{"n_layer": 15, "d_model": 256, "n_head": 2, "n_kv_head": 2, "head_dim": 128, "d_mlp": 1024, "vocab_size": 8192, "activation": "tanh_gelu", "norm": "layernorm", "norm_place": "pre", "norm_eps": 1e-05, "positions": "learned", "qk_norm": false, "attn_scale": 0.0884, "bias": "all", "tie_embeddings": true, "parallel_block": false, "init": "uniform", "init_std_qkv": 0.0689, "init_std_o": 0.0, "init_std_up": 0.0689, "init_std_down": 0.0, "optimizer": "soap_variant", "lr": 0.00531, "beta1": 0.95, "beta2": 0.99, "weight_decay": 0.032, "lr_head": 0.00844, "grad_clip": 1.0, "warmup_steps": 200, "schedule": "wsd", "decay_fraction": 0.918, "decay_shape": "linear", "final_lr_fraction": 0.0, "batch_tokens": 262144, "seq_len": 512, "doc_mask": false, "train_tokens": 906800000, "steps": 3460, "dataset": "wikipedia_en"}
Each number is 200 + 30 x the weight over the matrix's rms, rounded and kept within 0 to 999. Layers, rows and columns count from 0.

# up: layer 8 MLP up, 1024x256, rms 0.146, rows 968-1020, columns 64-127
# down: layer 8 MLP down (transposed), 1024x256, rms 0.134, rows 968-1019, columns 64-127
up968,160,209,163,140,197,192,207,164,221,189,181,167,213,203,200,192,236,189,159,268,217,145,172,186,165,226,203,210,189,233,249,127,175,201,205,276,164,205,246,178,243,208,174,204,195,199,209,211,159,168,124,221,215,192,238,222,163,259,243,190,223,159,140,185
down968,152,259,163,199,220,163,235,198,153,226,213,220,216,209,240,236,217,186,177,203,250,238,165,170,236,188,176,252,200,214,248,220,228,184,190,209,205,249,233,190,193,266,246,169,167,201,253,250,195,232,172,191,179,198,129,179,167,250,203,196,186,213,137,186
up969,212,163,193,191,218,190,175,151,227,273,255,168,208,173,210,146,187,173,187,163,161,207,200,150,145,195,177,174,158,208,199,216,233,182,195,235,176,186,202,166,202,213,204,274,187,250,155,207,217,223,195,200,215,165,144,186,158,229,227,243,209,216,179,228
down969,200,201,231,217,164,183,228,207,210,181,190,209,271,214,174,221,173,172,167,164,209,173,267,189,200,227,205,201,211,192,231,194,222,264,157,212,233,225,175,150,189,235,225,198,247,188,217,158,176,197,174,212,234,238,252,160,176,157,191,213,198,169,217,205
up970,221,162,194,166,217,173,215,241,230,241,138,233,185,174,199,173,175,196,151,223,208,251,179,232,190,232,219,225,194,194,192,176,185,162,243,214,216,203,206,172,141,243,248,201,182,248,246,189,178,195,242,201,207,187,223,236,214,209,233,201,195,211,183,213
down970,181,251,253,172,199,216,190,161,213,167,189,222,204,223,215,271,247,241,196,149,200,257,148,251,187,119,193,182,191,192,208,216,239,197,182,202,245,249,234,193,212,219,225,134,229,244,224,193,227,209,211,201,136,208,280,268,205,193,221,158,264,262,218,211
up971,200,222,209,174,202,180,230,183,215,142,219,179,197,178,255,192,220,257,203,214,243,167,173,243,240,139,242,174,208,210,171,117,218,198,189,188,177,206,248,218,150,215,169,171,189,209,246,237,209,228,171,216,204,171,167,207,173,214,185,222,215,218,220,214
down971,191,140,181,210,167,176,222,243,231,183,261,148,195,194,197,183,170,188,192,215,144,205,253,205,174,216,220,225,212,215,207,176,176,222,204,192,206,203,199,218,167,233,187,266,194,172,183,217,194,201,209,199,224,183,208,181,207,216,235,145,184,195,160,198
up972,178,214,190,198,195,154,201,210,169,247,170,199,193,228,222,233,179,186,256,205,167,180,213,219,191,169,192,208,145,226,190,206,196,195,206,227,196,178,156,142,216,236,179,200,246,177,172,234,211,224,241,231,178,194,232,224,164,141,256,219,171,169,188,242
down972,164,205,186,210,230,216,184,209,216,150,206,239,193,201,183,142,236,205,188,218,199,146,185,214,179,183,222,229,195,178,159,192,192,223,197,178,167,212,204,182,203,175,264,249,216,229,175,146,217,205,221,242,209,210,193,155,217,226,132,168,122,242,162,189
up973,192,245,223,212,185,224,196,193,180,266,191,196,182,177,156,172,211,193,201,277,133,146,223,240,211,137,223,202,252,218,148,238,163,160,206,145,164,214,204,184,195,180,225,189,189,192,134,224,193,185,207,183,179,176,161,184,203,208,245,220,190,247,217,189
down973,174,184,252,179,207,206,235,161,207,148,243,224,174,169,237,219,186,179,79,189,233,159,216,228,187,200,177,164,155,197,235,222,243,177,203,206,151,208,179,234,219,193,167,186,216,183,192,151,120,167,162,180,194,212,237,208,150,212,147,205,227,177,226,196
up974,150,124,243,188,223,148,193,195,240,174,200,206,218,174,181,225,231,207,239,217,227,255,199,194,220,157,195,210,197,176,230,184,174,180,207,216,153,202,192,192,217,217,200,158,170,192,205,246,169,163,259,186,219,198,206,191,238,255,187,179,121,170,153,194
down974,184,170,218,158,162,199,243,167,172,204,154,171,211,221,186,194,176,197,237,198,149,175,206,204,227,221,192,194,209,175,162,120,189,222,203,224,179,170,164,189,192,174,248,201,219,190,164,222,194,187,200,256,151,233,187,181,167,202,217,156,200,198,215,163
up975,186,119,179,185,222,224,252,199,211,174,205,226,193,184,237,217,233,154,224,212,237,253,153,191,152,201,178,198,210,248,178,247,194,174,237,191,192,214,243,171,200,193,213,212,208,213,193,210,238,179,226,201,199,218,235,169,204,160,184,217,204,192,187,182
down975,190,204,184,176,207,150,123,234,128,229,261,246,180,208,182,196,216,221,224,180,150,165,243,219,231,224,275,194,167,209,197,153,224,222,160,190,180,218,153,231,211,225,206,165,222,216,191,186,119,211,170,220,192,223,176,236,210,220,237,161,198,204,198,206
up976,163,191,233,192,209,182,177,218,224,152,131,199,201,205,174,165,182,186,206,227,174,227,215,161,208,210,197,243,155,223,224,239,191,209,232,172,179,167,272,218,183,202,236,194,195,198,204,155,173,204,226,131,251,197,253,212,196,235,219,198,192,164,203,155
down976,211,159,239,228,221,195,242,222,271,176,155,234,183,212,194,198,198,200,250,233,166,172,108,172,196,241,195,177,225,163,185,206,211,191,220,251,208,211,182,243,216,229,222,199,226,208,199,205,191,150,218,158,230,183,141,174,161,172,229,180,187,197,173,205
up977,213,220,182,228,199,169,186,228,155,240,195,191,196,202,275,223,227,244,200,188,203,214,198,251,226,194,203,146,148,220,203,235,191,238,185,201,167,185,138,147,223,210,156,207,207,218,156,195,197,192,178,177,217,208,163,159,215,171,220,191,259,238,209,249
down977,187,238,176,160,204,230,249,173,160,261,238,247,155,209,153,214,209,277,235,217,190,178,218,179,175,159,235,208,218,219,184,164,151,195,198,183,196,213,225,211,173,192,175,220,220,209,280,246,227,237,208,200,204,178,213,187,204,169,172,201,182,191,153,207
up978,192,181,217,191,203,168,182,178,193,168,196,190,175,234,194,284,207,211,197,242,271,200,196,203,242,166,232,156,202,245,207,198,211,230,244,169,161,214,165,216,208,213,175,221,232,178,160,206,160,184,229,198,173,185,218,189,232,206,240,189,218,252,208,170
down978,178,222,162,206,210,214,232,147,247,231,220,195,177,216,196,190,228,186,199,151,198,191,201,239,199,234,143,180,161,192,216,157,199,185,166,183,205,251,255,183,213,229,176,163,160,163,181,226,208,154,168,161,271,194,206,184,222,160,232,210,195,228,243,225
up979,220,217,173,217,201,204,222,193,197,197,217,173,208,145,161,188,215,172,221,172,188,230,238,137,233,152,219,202,215,217,220,219,151,177,145,193,239,171,192,226,242,172,162,182,224,186,216,228,193,219,194,189,266,170,201,216,201,194,252,195,244,213,192,211
down979,170,190,200,188,254,261,223,198,222,226,182,242,219,187,151,174,181,189,186,149,169,199,209,206,200,250,209,223,178,185,162,181,224,183,142,164,212,229,198,227,197,178,190,165,164,169,139,149,192,158,176,179,199,248,206,223,184,210,205,174,181,229,224,192
up980,225,231,217,192,241,207,226,210,200,219,172,163,245,146,168,205,236,180,204,173,196,224,231,230,182,245,205,174,253,179,232,242,176,184,208,245,203,200,223,220,200,246,151,207,196,143,162,233,210,202,184,215,255,207,232,179,154,197,202,223,260,201,217,207
down980,203,185,233,183,239,171,184,215,239,239,199,207,213,212,206,217,157,192,177,247,162,219,120,203,181,210,218,224,246,220,179,240,207,176,187,258,218,218,234,212,179,153,236,188,190,196,176,223,204,180,205,195,185,194,202,228,249,194,203,153,220,238,179,198
up981,234,204,111,174,202,193,226,177,209,221,170,172,198,128,198,268,227,179,239,174,197,198,143,205,197,195,218,171,196,200,219,239,190,204,156,271,195,244,205,185,170,219,177,237,156,186,212,234,236,166,220,222,186,224,166,176,182,209,212,213,185,185,150,228
down981,204,188,204,231,222,244,234,159,207,204,185,187,227,212,110,242,212,223,229,179,154,144,223,184,225,168,191,226,221,205,228,214,166,195,294,185,210,225,209,193,265,178,178,203,197,181,236,194,194,198,219,225,200,191,261,191,202,216,215,166,202,201,220,261
up982,240,179,192,194,162,163,200,210,220,185,180,190,195,234,179,212,212,145,195,201,156,180,178,207,229,225,169,226,224,146,221,138,195,216,164,213,254,218,172,221,175,167,218,197,267,173,176,242,189,172,252,213,173,178,159,207,186,198,168,197,128,195,161,188
down982,230,180,208,213,188,214,160,118,124,184,175,216,182,210,235,182,189,166,197,277,199,146,219,179,210,247,183,229,194,249,232,193,202,223,215,195,174,218,212,197,247,219,178,221,188,211,201,181,227,191,223,228,220,199,184,225,159,200,190,244,230,215,168,199
up983,248,172,226,248,202,221,174,196,195,198,195,170,201,238,216,208,210,212,218,192,186,213,174,156,211,189,198,200,189,189,242,205,255,219,234,249,178,247,193,228,195,201,199,147,194,228,120,226,184,171,223,197,221,176,219,234,209,205,256,215,175,210,179,125
down983,208,225,190,175,198,219,203,198,163,210,185,192,162,193,186,176,191,170,192,225,196,253,213,225,236,209,213,207,167,177,185,213,220,202,159,182,212,170,172,230,218,186,176,161,196,224,198,229,262,195,212,253,224,237,172,209,231,163,220,194,216,232,225,224
up984,182,220,185,176,243,211,229,203,201,216,217,212,178,168,204,201,192,121,304,150,203,197,200,163,136,148,185,220,224,154,219,235,233,153,209,224,211,173,217,157,212,198,205,206,185,151,207,186,217,186,190,222,199,185,216,215,196,222,207,243,208,262,177,180
down984,209,171,191,233,220,152,212,247,160,216,218,281,191,252,234,153,240,225,170,240,183,188,201,185,227,207,163,184,198,227,176,183,138,185,231,178,196,195,221,230,189,155,212,233,235,205,181,196,165,149,194,213,202,177,228,190,186,192,254,237,218,205,178,177
up985,207,183,203,196,145,203,218,210,175,189,248,178,193,176,137,181,232,203,253,155,184,239,210,231,204,168,182,225,222,156,232,211,204,191,176,171,192,221,215,230,205,249,188,201,236,159,254,244,189,246,223,182,172,203,175,183,240,243,189,189,197,146,176,164
down985,213,199,219,224,162,226,205,165,124,176,232,234,288,134,166,135,191,239,202,207,161,187,213,232,163,167,220,174,210,145,215,234,187,165,164,127,192,201,201,273,230,261,213,262,212,207,282,260,251,195,198,206,129,238,243,162,222,192,185,216,179,185,195,142
up986,204,167,148,146,204,204,262,218,189,190,192,229,151,176,152,246,196,236,180,191,176,156,274,179,191,214,192,237,151,201,151,228,200,195,204,223,193,199,170,204,186,235,172,164,210,182,235,172,211,186,191,240,235,130,202,171,299,165,241,178,167,209,190,214
down986,204,171,190,185,232,182,194,198,215,200,179,225,197,188,199,219,198,207,213,183,200,183,255,226,198,225,222,190,225,189,198,196,228,256,180,162,248,226,211,241,213,228,218,193,187,193,217,181,215,219,138,168,176,135,235,162,230,232,207,208,144,208,222,175
up987,153,156,245,163,202,201,187,264,218,204,152,198,189,180,187,218,226,241,153,184,203,190,193,227,272,246,220,158,159,196,211,190,208,209,208,220,248,170,217,154,198,200,218,221,185,247,180,198,170,171,169,232,209,192,186,204,199,213,203,215,191,224,250,201
down987,226,198,196,194,242,197,216,201,182,246,234,238,206,161,259,201,184,250,235,195,198,188,154,190,175,190,218,247,220,258,225,203,214,184,234,192,207,234,174,258,168,186,171,208,199,192,195,210,190,208,247,196,244,206,227,219,258,203,194,226,233,183,205,207
up988,223,249,186,188,174,175,231,158,186,247,212,155,193,194,198,166,208,163,179,176,222,202,186,179,225,249,204,130,213,186,222,189,188,178,216,198,191,178,155,218,222,181,186,187,219,178,186,196,202,226,210,197,250,195,220,242,147,196,217,123,239,197,227,252
down988,193,204,207,221,169,208,240,251,236,146,166,195,222,237,195,202,157,143,225,242,176,208,178,243,137,227,202,206,234,165,255,175,254,175,223,165,219,174,223,214,171,211,210,210,211,178,210,218,162,216,237,218,190,167,216,134,171,252,145,205,228,152,184,172
up989,206,205,177,216,209,207,181,191,225,223,208,166,206,224,174,258,213,216,178,199,226,251,206,193,217,178,188,139,246,242,173,253,187,168,167,230,214,208,180,248,166,197,235,211,212,208,205,249,229,192,188,188,129,162,187,251,189,211,169,222,196,217,176,222
down989,229,164,210,163,212,199,189,195,115,218,235,213,217,141,229,187,219,139,173,204,211,169,230,232,162,211,204,228,198,203,211,156,192,217,247,196,200,193,199,169,213,223,204,217,174,219,177,165,247,198,220,168,187,192,233,186,209,209,176,183,192,204,194,138
up990,210,203,196,149,246,228,186,174,244,221,184,190,209,185,213,184,191,237,154,216,202,243,160,153,136,233,150,204,180,240,178,208,195,213,157,209,217,205,222,226,141,233,212,197,217,205,186,219,181,225,231,199,178,174,199,158,204,154,221,269,218,168,221,217
down990,248,227,190,219,224,219,206,158,201,230,156,150,215,204,205,197,196,190,179,210,173,191,131,218,240,159,202,221,186,166,200,136,228,198,247,195,199,218,235,149,212,190,192,235,172,172,203,188,164,234,181,205,220,170,237,188,200,231,172,164,213,198,180,183
up991,166,157,174,200,198,246,189,214,191,234,173,193,218,156,230,194,224,230,229,189,219,212,177,202,212,233,171,205,169,232,190,194,213,172,256,194,148,204,170,229,182,253,213,197,225,171,164,182,259,241,167,232,178,200,200,214,204,183,222,223,159,234,255,200
down991,227,212,205,191,155,165,247,163,198,155,256,239,165,215,215,182,197,201,181,238,186,269,239,200,205,218,245,214,195,186,189,201,192,201,157,192,178,181,243,206,209,165,226,235,198,214,204,167,208,194,195,162,241,160,247,191,204,170,266,229,201,172,146,198
up992,156,208,202,224,144,213,134,161,177,240,219,202,179,149,178,170,235,247,305,234,196,197,171,214,189,223,188,214,182,170,211,171,174,205,188,165,212,278,207,196,164,188,184,155,215,247,265,193,152,206,155,217,217,179,192,180,180,157,192,196,235,173,235,164
down992,213,206,205,206,211,215,209,189,156,207,173,172,196,145,238,156,153,177,232,210,245,156,217,251,221,200,202,202,207,232,171,206,187,201,181,213,207,233,208,179,174,128,156,239,191,207,199,162,210,160,162,230,152,201,215,213,216,184,206,223,213,212,243,210
up993,183,169,245,151,190,215,186,174,209,227,215,209,166,244,201,184,200,161,222,222,180,256,234,147,193,181,181,235,181,103,164,222,190,243,215,160,170,233,231,244,183,167,219,206,184,236,193,233,186,193,189,219,231,124,193,223,211,157,174,181,247,215,245,205
down993,250,237,202,211,196,238,161,232,191,204,252,219,203,210,245,166,193,179,213,213,204,223,105,205,173,134,184,210,175,199,232,211,217,174,215,190,178,193,133,235,163,212,135,194,167,191,213,209,181,261,195,192,171,206,227,162,205,196,208,214,129,212,236,216
up994,170,255,181,183,212,195,180,233,252,141,239,170,184,147,184,166,196,172,184,153,248,259,211,215,222,271,230,173,172,226,176,200,205,246,184,170,202,231,256,276,170,195,172,194,176,229,221,191,238,179,176,200,266,175,251,180,223,233,167,241,163,177,242,190
down994,152,204,224,194,176,164,128,195,175,163,198,171,242,199,170,224,190,210,209,179,185,207,203,242,221,167,154,178,181,234,130,258,149,275,178,230,217,202,180,218,173,174,212,225,181,196,200,186,238,211,209,247,159,201,228,196,172,230,196,222,175,175,206,214
up995,232,228,232,163,185,179,169,190,227,179,236,179,182,162,206,164,251,200,216,244,166,187,170,132,169,194,214,206,175,258,205,209,226,188,138,177,193,183,218,222,176,149,135,157,173,222,198,206,220,168,214,157,230,184,153,190,211,175,146,248,170,236,201,172
down995,182,170,209,231,242,160,219,191,237,229,199,182,228,220,193,212,234,211,189,227,211,189,189,250,154,186,178,193,179,169,211,209,205,237,180,180,238,255,184,147,222,200,190,229,211,192,189,195,230,195,220,210,156,179,217,251,161,177,211,179,200,205,221,196
up996,200,202,192,189,185,149,199,213,203,203,189,151,236,229,188,209,198,202,179,228,184,169,246,183,232,193,193,194,208,243,177,192,218,198,208,151,174,148,256,174,164,242,179,204,165,190,184,182,192,189,177,238,197,177,206,199,195,173,230,227,209,205,194,192
down996,239,154,219,194,234,223,163,194,174,226,191,220,245,181,188,184,143,189,231,175,183,190,204,200,209,204,153,215,207,211,225,189,212,257,226,255,243,230,242,173,247,201,195,221,220,192,229,122,146,220,195,170,149,193,183,165,206,217,210,172,171,177,227,203
up997,223,247,203,204,154,203,199,174,232,175,194,221,232,200,167,210,220,193,218,265,168,196,255,210,226,141,140,183,152,213,171,291,260,196,191,206,190,257,141,226,202,189,152,185,189,246,218,167,178,209,234,161,222,183,238,228,222,271,213,213,212,197,178,192
down997,190,152,168,206,224,240,196,208,201,242,204,223,145,200,193,186,154,218,189,173,176,276,175,148,187,237,166,210,156,159,199,151,232,173,180,256,187,170,197,186,141,227,230,208,183,192,244,178,229,237,185,173,167,213,154,203,174,162,156,216,205,159,222,232
up998,132,177,169,183,196,253,236,167,233,215,216,155,234,166,223,198,167,256,208,234,208,263,251,209,232,240,211,212,200,208,181,173,226,223,206,202,224,162,221,201,186,231,166,209,131,196,229,194,185,164,202,196,189,227,169,213,178,195,146,180,225,205,180,205
down998,150,236,183,160,198,212,215,223,170,188,220,201,233,197,231,234,196,207,176,165,212,212,237,204,189,178,205,241,203,225,204,218,210,254,204,207,213,209,197,222,230,199,157,176,192,178,211,170,259,136,191,294,179,232,163,172,182,173,181,162,189,189,193,181
up999,158,263,203,195,165,218,173,191,257,160,166,197,186,208,113,233,229,218,228,240,209,215,250,207,232,178,143,145,186,250,208,169,227,212,226,177,212,227,161,225,179,183,201,213,139,206,203,172,204,199,220,219,221,222,258,159,247,158,246,190,182,181,199,200
down999,221,183,206,153,196,217,204,216,163,199,176,242,211,185,276,237,163,211,223,208,213,209,127,205,258,240,172,235,216,209,179,270,148,230,195,197,185,218,148,225,144,231,194,163,203,196,222,166,223,152,160,246,178,182,123,164,200,228,204,160,221,192,161,260
up1000,178,195,202,180,242,185,203,254,187,238,181,176,218,170,194,169,197,204,229,220,147,238,256,169,217,177,159,177,225,183,207,189,282,185,242,216,214,200,258,213,233,203,198,153,228,253,196,206,134,194,220,204,237,159,87,198,210,201,231,213,202,231,244,184
down1000,195,265,219,183,182,179,190,246,233,203,170,221,203,191,152,181,205,199,205,156,231,173,210,214,181,164,234,213,193,224,179,230,183,186,202,185,244,185,223,180,203,190,190,244,181,211,206,201,175,194,194,242,175,230,202,207,173,210,229,214,193,179,201,227
up1001,212,195,183,184,216,224,167,203,183,237,201,228,186,160,209,217,231,188,197,212,215,173,219,170,196,216,211,197,207,196,161,186,220,154,165,170,224,229,190,200,223,206,202,178,210,170,205,242,237,181,171,192,222,222,151,174,138,196,213,168,144,235,145,207
down1001,182,181,172,188,161,159,202,173,198,184,202,198,196,158,156,212,158,212,188,229,189,218,197,185,210,181,218,191,206,179,183,219,232,208,197,189,147,151,128,247,168,259,167,251,205,229,189,159,244,208,216,229,187,207,193,243,186,253,185,236,219,218,222,172
up1002,215,249,223,210,195,181,150,214,175,200,199,206,224,184,211,157,169,177,183,197,156,206,256,223,248,173,268,197,167,179,224,200,219,188,209,208,136,227,200,162,196,164,196,197,190,238,174,195,199,191,222,159,218,184,227,237,161,186,207,208,171,237,197,162
down1002,225,198,245,167,198,230,202,221,204,189,216,207,216,194,177,173,194,196,272,203,212,253,216,229,202,197,206,188,171,229,180,211,177,254,244,215,155,226,136,255,200,221,212,206,273,217,226,201,194,244,193,188,223,200,182,214,204,197,173,163,219,238,243,213
up1003,235,179,236,150,220,161,165,161,164,174,158,240,181,212,213,263,186,204,198,207,222,161,209,219,241,201,175,167,125,170,176,239,241,203,168,180,168,211,173,216,235,211,197,159,167,255,233,148,197,201,175,168,185,252,189,154,217,123,196,192,229,149,219,179
down1003,247,171,186,201,253,183,216,197,208,180,189,180,228,233,248,177,171,225,201,146,217,217,224,260,183,207,206,213,218,157,171,206,188,171,204,164,174,216,225,160,259,216,198,179,200,229,199,181,135,242,233,235,167,246,227,220,179,265,173,207,185,179,197,293
up1004,199,220,183,239,246,218,205,181,199,190,137,169,230,251,219,175,160,218,226,231,235,212,177,198,210,205,171,188,171,207,219,186,216,149,192,177,191,159,224,194,178,191,162,155,183,164,233,235,160,248,151,201,224,165,208,248,221,236,193,240,226,283,183,175
down1004,237,185,175,209,166,230,197,240,186,191,175,165,161,210,172,224,207,161,153,205,210,250,198,229,210,181,206,183,192,205,195,136,176,206,180,208,178,217,268,219,194,193,230,219,185,199,223,169,165,156,183,210,190,242,173,212,242,194,222,203,196,218,213,242
up1005,198,224,172,181,219,200,190,200,209,189,174,212,195,212,210,176,199,199,168,211,202,126,212,205,245,210,257,204,158,203,237,243,230,227,194,204,230,158,195,197,157,175,234,183,236,200,246,221,201,232,237,196,267,200,244,194,163,174,223,189,201,216,229,222
down1005,170,173,196,232,173,179,215,166,219,235,266,209,219,180,223,196,189,216,229,192,214,199,140,210,179,202,176,230,213,239,210,205,181,203,205,172,170,204,167,236,175,225,180,210,183,219,184,141,200,145,188,196,195,225,167,199,195,205,229,174,203,204,210,189
up1006,209,194,167,226,236,214,167,218,175,203,242,223,190,206,193,244,201,171,182,236,163,235,145,197,184,153,197,207,165,186,251,202,290,176,245,162,217,164,207,227,211,213,236,220,223,243,213,207,246,191,234,198,161,178,219,159,193,198,165,241,124,171,181,230
down1006,195,193,149,167,181,187,255,171,188,243,171,173,179,186,205,166,219,127,251,241,163,250,226,163,267,200,229,174,210,210,151,201,258,200,170,187,185,218,137,227,195,227,200,141,218,267,204,203,242,226,196,189,200,213,206,237,180,141,203,182,166,243,204,180
up1007,179,197,182,205,203,167,242,203,183,185,228,173,198,183,180,212,219,225,211,164,215,192,183,194,186,215,231,154,172,244,224,220,217,243,153,188,182,183,194,147,193,193,236,154,176,210,202,158,156,208,203,188,257,160,238,185,200,164,177,215,217,189,220,165
down1007,228,227,238,222,174,183,178,140,212,217,207,176,159,193,159,254,256,206,233,201,200,211,159,223,192,168,191,196,197,193,168,145,245,190,226,171,228,219,233,244,169,218,210,150,218,222,240,225,184,282,191,202,172,172,212,177,189,207,222,206,165,194,200,221
up1008,164,216,263,207,198,203,150,227,242,238,255,218,151,221,180,258,238,229,199,185,154,121,199,147,216,189,180,262,218,177,147,139,164,214,195,222,263,150,179,185,180,171,211,224,177,202,180,185,213,206,179,195,173,231,183,218,187,158,162,173,211,198,162,122
down1008,204,156,211,208,161,235,258,199,194,249,206,209,191,241,243,179,286,229,243,194,245,224,219,246,143,163,131,188,158,159,182,172,187,213,205,218,211,164,220,207,183,216,159,224,189,258,225,166,175,176,217,169,252,205,178,203,218,200,264,225,173,141,173,183
up1009,190,203,202,206,180,170,230,214,196,217,284,216,206,226,172,208,209,236,211,209,170,162,208,132,204,147,230,172,218,184,200,192,169,209,184,219,162,184,170,175,205,228,187,167,159,217,209,242,202,201,189,176,160,157,176,191,237,183,206,193,214,112,182,207
down1009,220,198,188,156,252,173,166,184,237,203,159,168,152,145,223,206,202,140,181,218,219,265,221,243,236,221,183,212,180,179,158,243,192,185,181,240,177,222,221,223,182,239,201,214,192,165,242,181,187,237,229,186,196,265,189,224,220,172,193,222,213,242,211,207
up1010,203,186,205,119,200,245,191,179,235,166,190,201,218,147,227,225,170,201,233,199,195,220,202,198,252,198,211,248,187,233,193,201,164,199,200,233,206,211,146,225,206,241,180,198,222,214,209,213,217,183,232,177,156,213,154,204,121,185,182,248,194,203,228,169
down1010,181,201,152,252,201,241,219,234,220,210,237,216,206,191,217,176,177,259,171,192,177,224,245,194,217,234,152,218,193,192,174,206,238,194,183,199,202,195,218,225,184,196,182,186,188,182,218,147,219,231,212,238,181,205,203,225,180,184,240,192,217,219,220,232
up1011,188,173,212,270,239,241,217,207,262,211,167,204,121,216,220,209,184,177,219,180,212,150,201,186,205,201,227,153,143,190,199,199,142,218,192,161,162,259,197,206,208,187,224,245,203,234,175,182,185,210,190,171,208,175,181,140,134,177,188,263,220,210,214,151
down1011,232,226,255,236,165,152,186,218,173,227,195,228,213,204,133,171,190,188,164,251,195,214,165,166,189,209,148,211,231,159,204,212,173,175,175,220,216,176,221,197,164,211,204,240,177,148,257,215,192,210,193,208,190,181,163,172,223,172,192,133,202,188,176,181
up1012,257,230,189,206,183,216,211,240,171,220,218,159,195,169,129,292,227,212,212,159,213,141,212,166,182,188,191,203,231,266,202,208,168,176,181,206,207,173,274,208,184,236,217,184,215,174,170,194,206,163,123,212,167,207,206,222,221,240,189,240,186,163,211,234
down1012,220,233,198,248,201,145,148,202,183,224,217,224,165,233,155,215,274,220,214,226,147,135,220,173,238,210,192,254,242,189,183,166,170,201,218,212,184,221,195,234,177,255,161,171,245,259,248,205,220,164,239,154,253,165,194,183,199,157,202,190,163,194,129,132
up1013,236,202,212,196,229,212,218,212,202,173,169,164,196,237,233,205,196,197,257,163,156,167,206,179,263,204,252,235,157,183,181,156,167,232,196,198,268,190,231,173,168,217,215,230,174,208,226,237,199,177,244,188,170,188,137,201,193,233,200,232,113,178,173,191
down1013,278,213,186,203,154,163,231,145,191,261,189,212,157,151,256,199,179,215,224,182,213,189,190,208,207,142,206,197,158,172,170,227,197,151,136,175,227,176,191,201,176,192,215,209,220,261,164,212,176,183,199,236,205,213,202,210,135,191,218,234,232,236,239,154
up1014,199,196,205,227,136,189,201,238,204,192,152,182,160,189,147,145,139,149,257,190,234,211,227,229,181,183,167,236,209,253,196,197,214,186,165,186,214,247,269,179,246,218,185,195,154,218,207,212,141,287,190,204,236,186,206,228,270,182,173,205,229,253,241,180
down1014,167,138,214,275,169,188,168,153,205,194,165,264,231,244,138,188,182,197,212,197,199,170,191,210,163,153,211,249,233,196,195,179,220,188,178,145,191,226,254,203,228,246,209,169,201,191,203,227,145,214,187,227,260,157,189,169,155,166,175,229,234,229,178,207
up1015,225,200,190,236,184,234,179,185,226,217,197,180,144,240,220,142,135,199,207,242,131,195,217,215,230,197,181,208,264,206,219,239,193,178,244,177,230,158,260,148,171,212,236,199,184,224,174,170,157,236,187,194,264,177,232,178,150,217,206,193,220,177,239,174
down1015,166,198,219,235,266,175,202,182,184,141,211,245,186,193,207,213,210,207,162,163,241,230,200,201,163,171,190,185,153,223,195,209,217,176,209,257,274,266,204,250,167,199,140,200,197,203,221,184,218,188,187,127,248,153,121,143,157,120,253,227,154,261,225,263
up1016,229,184,174,179,206,173,244,210,257,166,180,226,219,210,192,205,210,205,210,209,267,199,222,195,228,217,175,212,160,180,141,229,223,251,182,223,166,204,200,230,179,194,189,202,164,125,153,193,173,223,246,202,152,158,210,233,186,231,196,180,203,192,176,214
down1016,235,175,183,228,211,261,246,189,221,199,183,258,164,179,209,243,144,182,243,191,196,200,162,197,197,184,217,159,218,221,139,220,210,156,228,229,196,203,243,252,168,232,206,149,229,211,213,198,257,166,187,246,200,118,177,186,228,185,189,184,172,216,205,277
up1017,155,231,250,166,226,177,200,195,210,258,167,231,192,197,220,154,206,180,201,179,186,233,252,187,221,201,180,217,133,191,158,193,209,232,158,144,210,233,204,154,155,176,242,197,181,240,193,166,190,147,186,174,149,124,225,200,199,230,193,232,187,192,179,205
down1017,237,205,202,214,161,250,185,213,174,190,272,214,198,198,196,207,211,186,195,242,202,237,218,248,167,184,204,160,212,180,210,179,190,201,186,251,208,183,198,196,237,179,212,155,180,226,172,216,184,179,167,188,228,226,250,196,171,213,237,190,203,228,224,165
up1018,229,234,149,143,265,171,243,205,225,211,175,226,131,211,166,228,128,202,188,240,203,234,123,241,212,251,235,149,265,177,213,260,234,198,169,223,208,161,206,168,170,160,203,212,236,195,169,243,184,206,161,261,185,248,194,206,166,183,186,168,175,247,205,197
down1018,200,268,227,202,194,213,193,168,191,250,183,235,198,168,175,174,169,176,168,166,193,212,171,131,191,219,191,146,176,157,209,236,173,233,250,180,153,216,154,160,191,204,198,187,225,246,230,197,146,221,168,159,176,203,261,261,178,176,184,183,161,186,199,190
up1019,224,185,229,191,209,199,192,234,220,237,221,241,181,232,220,150,174,212,220,213,213,269,207,171,218,211,242,194,172,214,227,150,213,233,185,194,158,196,194,210,251,215,206,192,242,187,273,250,186,199,169,179,236,187,174,178,260,179,268,214,182,263,227,203
down1019,223,197,172,234,139,161,190,204,173,222,190,208,227,193,190,237,225,208,224,260,168,193,228,197,178,205,218,188,212,248,157,245,187,221,303,225,141,217,225,181,213,224,189,171,188,201,169,165,212,201,246,228,159,200,195,217,197,189,228,242,153,162,168,178
up1020,199,189,127,174,173,187,192,210,205,203,199,216,147,243,192,218,184,179,223,179,214,244,211,228,187,174,246,149,204,214,183,167,220,225,227,201,166,207,176,142,209,205,165,214,203,182,154,250,182,174,177,177,191,235,168,232,198,136,182,208,235,200,247,193